{"norm_place": "pre", "init_std_o": 0.00349, "init_std_up": 0.0197}
Each number is 128 + 24 x the weight over its row's rms, rounded and kept within 0 to 255. Layers, rows and columns count from 0. Numbers have three digits each. The size before them is the row's rms in percent of the matrix's.

# layer 8 attention query, 256x256, rms 0.163, rows 0-42, columns 0-63
113:144069079103149105111137126157162148172107100142141113150112114123107122122124119133116143144133166129172126110103143155103128132085140088148043131141133107160125145128133125199140093150121118
111:131109129176095108111121142133123103106128120090095118155088127152132168147139136146162107144119125100137133132096110184114128084116136150134080101083134137165139107116129113164108135132145126
122:088158129151121136135103122139099138135092101124131117127152130143145129108134130131100134115150070115104127086168124160118131095144111142127135114147119142152171119134164132130196134137197111
117:102119102103130155108134121121140155116115122109108162175109135121152148151134153138120138141110132134111123182117185104087162150151108123092117064120124124122106122123127102116127153152118098
112:144097147169141109140138102133069156154150161124131115121121138091139150112132160190125102101136124142125149120105147090104161146113154117095093158084125133140113129105113137116097147102130135
113:076164139120120133141141095153134157121143119121093110098130160111157137124106156117145133107099107104120100135125111104126149157140120164124118126114110138122106131142165175128082152109150145
103:122130152114160151139076151112118077165128146138134153119136135148144125149096113129121117149149089114163094148092106140091120118132126092102141123092121119119167100147122130121088133142106164
105:149112103148177100118119086134148147179068135121143112125080136138117086102137147123120137148120166121135104110127108116120166139135123143144127117155139102125165130140109154133168179153094104
119:129131130098112100139154132108109135095078164152144144152132168140141153128117107101104126116111130128132101107143125124147161109085129112148116131159125094114152127112134102132132135184154124
116:168162086170115176157141108162109150129077130132108142081149119135148142177142114137157140113142148152098043121077120099103156110113138128126161136118165118156136129170112142152145101101096106
118:129103111107104155145125151114125130152134154135106163096143123082128148115125113129077127145069123149138156122078136170100138127109120111132147161104141125078132134122149074156074127141162154
118:111139130161124154091145125170109140096102147110114090124102130119100117121152087137136114139103159151127098094115159125115118146109132115104133160112145142124172165120116107151101161101135093
110:116111096131155116114127121098130107120083140192118174132097102094117115160138128159133109155157119135152122159134130094136129120116173094129119157141148109153117146113140120085114130104083118
112:136088124159145122072122147118113130127128139140087106137119139152079142144193136129134112087143162122163138140091107149119124131137123170136117135100111113070141096138130109097091134141150113
120:143112124170098114104150143123130128110128108164144129110162083132098152083102143136082107139147137097081091122109194153106145136133115130162136084107111118141108170120140143137149153139097112
110:143140152160151076133098152144113118131111129107103105106150132147166121151133131114126126076140101106120138143127126149164152168119118094177125124105174174143166122097079152131096159130152146
118:116158159158137168126132111150166132139165130144108154166193103168110139058118118120097139187116142125159159158115108165119166136127144141148130138085132078092113151122121148142129153127120116
119:181085105137139129107117101102085142119151149144101113119084130091137062161102114129091104130132106105101154169119121113141121091133140112160180141154093146144129108160169144101179145132117130
110:136109123115118173112103137149140124117104112139117158148100153151149092113176097152137132143127105114078111092141146123142161138108106083078136114115103121105139145151158164181132159156118119
110:108102109161103163108113099136167102124131111167134137138133132142140087117102136170126137160133133122111164067174086104153095101110113121121135107115111100157119132107103133120159120122141128
109:154101109129209073096112132120124114109151093132141130156153146125149102130119139131155130148146117140124130099109152134114086135140078167145156082135100121142174147109139144162180094128078088
108:139103117111117097141127139096117162161111117111138097095101144131120118134141157133109106151102111170136109135134126159124129157113125108199117111120141142104090112102118126130111125119088095
118:121153132121148114144125130131129159139077164124148104104088125155141119115115144108105128171108134123148134152114117119162115090144149151155138090105119113130155183160155119153160124149153129
115:146124117111131120075136132160156143140153126154122125122114130108139075088138119104130130118128138134098129147135152094101104142121102155133160160143128135143094112140104133105071081163086126
117:095122170165150147124159127124136147136110135125127149097129164103134125103125136156128144164161159119146115120107130146169136156102154118093142152112091161091139129104165144145101157153085165
120:143140143138150111113118094111143127127116108129122074182094132118121163132136139150126168125102142128132129106111146170180111164127124073115119093107180091093116143094167107137107105120124127
115:130143126143116128135191122111117134123126115073147091109132134126137142087139142136106158099134169186113103150119101157121161140133051107091132122136101128129126118112150116147157140114113148
117:144129148104093111128131109131136128150150142117132147112147085141141137103095137138125161084133119152128071116147161142148085132130117125136171097150133106148165123116134145159095091159161116
111:095106137095139113176150121098105112085131098100115119130108152111116121098138103122115118141124089136180144112100165143113139092148159127120115150080118136110104154143115122126114145151168119
113:121131124122136149130132156100148106156143136134124137128097115104140170124081114114109133129121119133119125121126101107120097084130163135147108121196111124159091134135141150207106146105156108
112:148161119100102129154142103107149134098163101106136122114139143090105150104125120130114116120146138155150158147103146122181125097120109138111094103100144150136100106103089120127078168133104113
111:124116162101141130123097144095148153164138132091085146137111194160153147100078082135115138128128114127130131161113099108156146126154112118119082117110102137135148141135139144138111102129153117
115:118138184130135126157145109134127121093122122104153113100079158072167087199135143095151125132119104125155148135105093117095162137163120091087118119149116079121116150102131101142121192084157068
113:124143110115110147127097128116118154129116161089156151081130157118112114139115165086125123127080133150147137129104104156127147151108121163134097148057107108134099139132123160152109079118113147
117:128157160119129177103109120121126125140136104106105128167147176093129167138127110109107140165133110103136109102112106101186133118164096160117165140143105110165131184131180165105113130154092109
109:173136115093119107103127105157134105193114106123103134082131101120084170102185104105112137112167088146143106129113120106166111129156093102112137101141120187136119147162083159114131160087116078
114:114145123067149148101122132127125148137140158148138131102135131153110114094082119150129108158137176134085125129093123166130134107126128103160130133140144119089142107148092103159145135094103107
114:089147136077114083118078120145189136120116119097150121121116146110128152101094169187140124094163090132168124134185120104161146102119160139138124169139122154129141118144155099133181144153134123
119:134126091147090079105138159131130137145144101143169164161084111137113129130132114130127074118113183142139099117146123081134112112122120178117123142129154114139167092145146109137140109133139114
119:131132118113148180156101126137133120123144120110103102155120161116129117124145177134101127093173130162125111161108122116153139155109155127100140167153150135148140113100135110132104164103088091
118:150145105128129106130101120153119124133112127133104114118137135154131137129112119133137124072136124117099107130139114119168102079088148176112116122127134106126137178123141120100146113161102174
118:116152116092134134114139184117072081178144144131114139096157149098147124148082136100103123131142145109123112150146092155134120112138118092148178120132138105155143134134123168120100174126146135
111:101113129135113168110137175133120123123133124070148083132091119149098098127160153179095139112126128128140136149130144087098153105116118101137154140134173138118102126137118139136177132171111164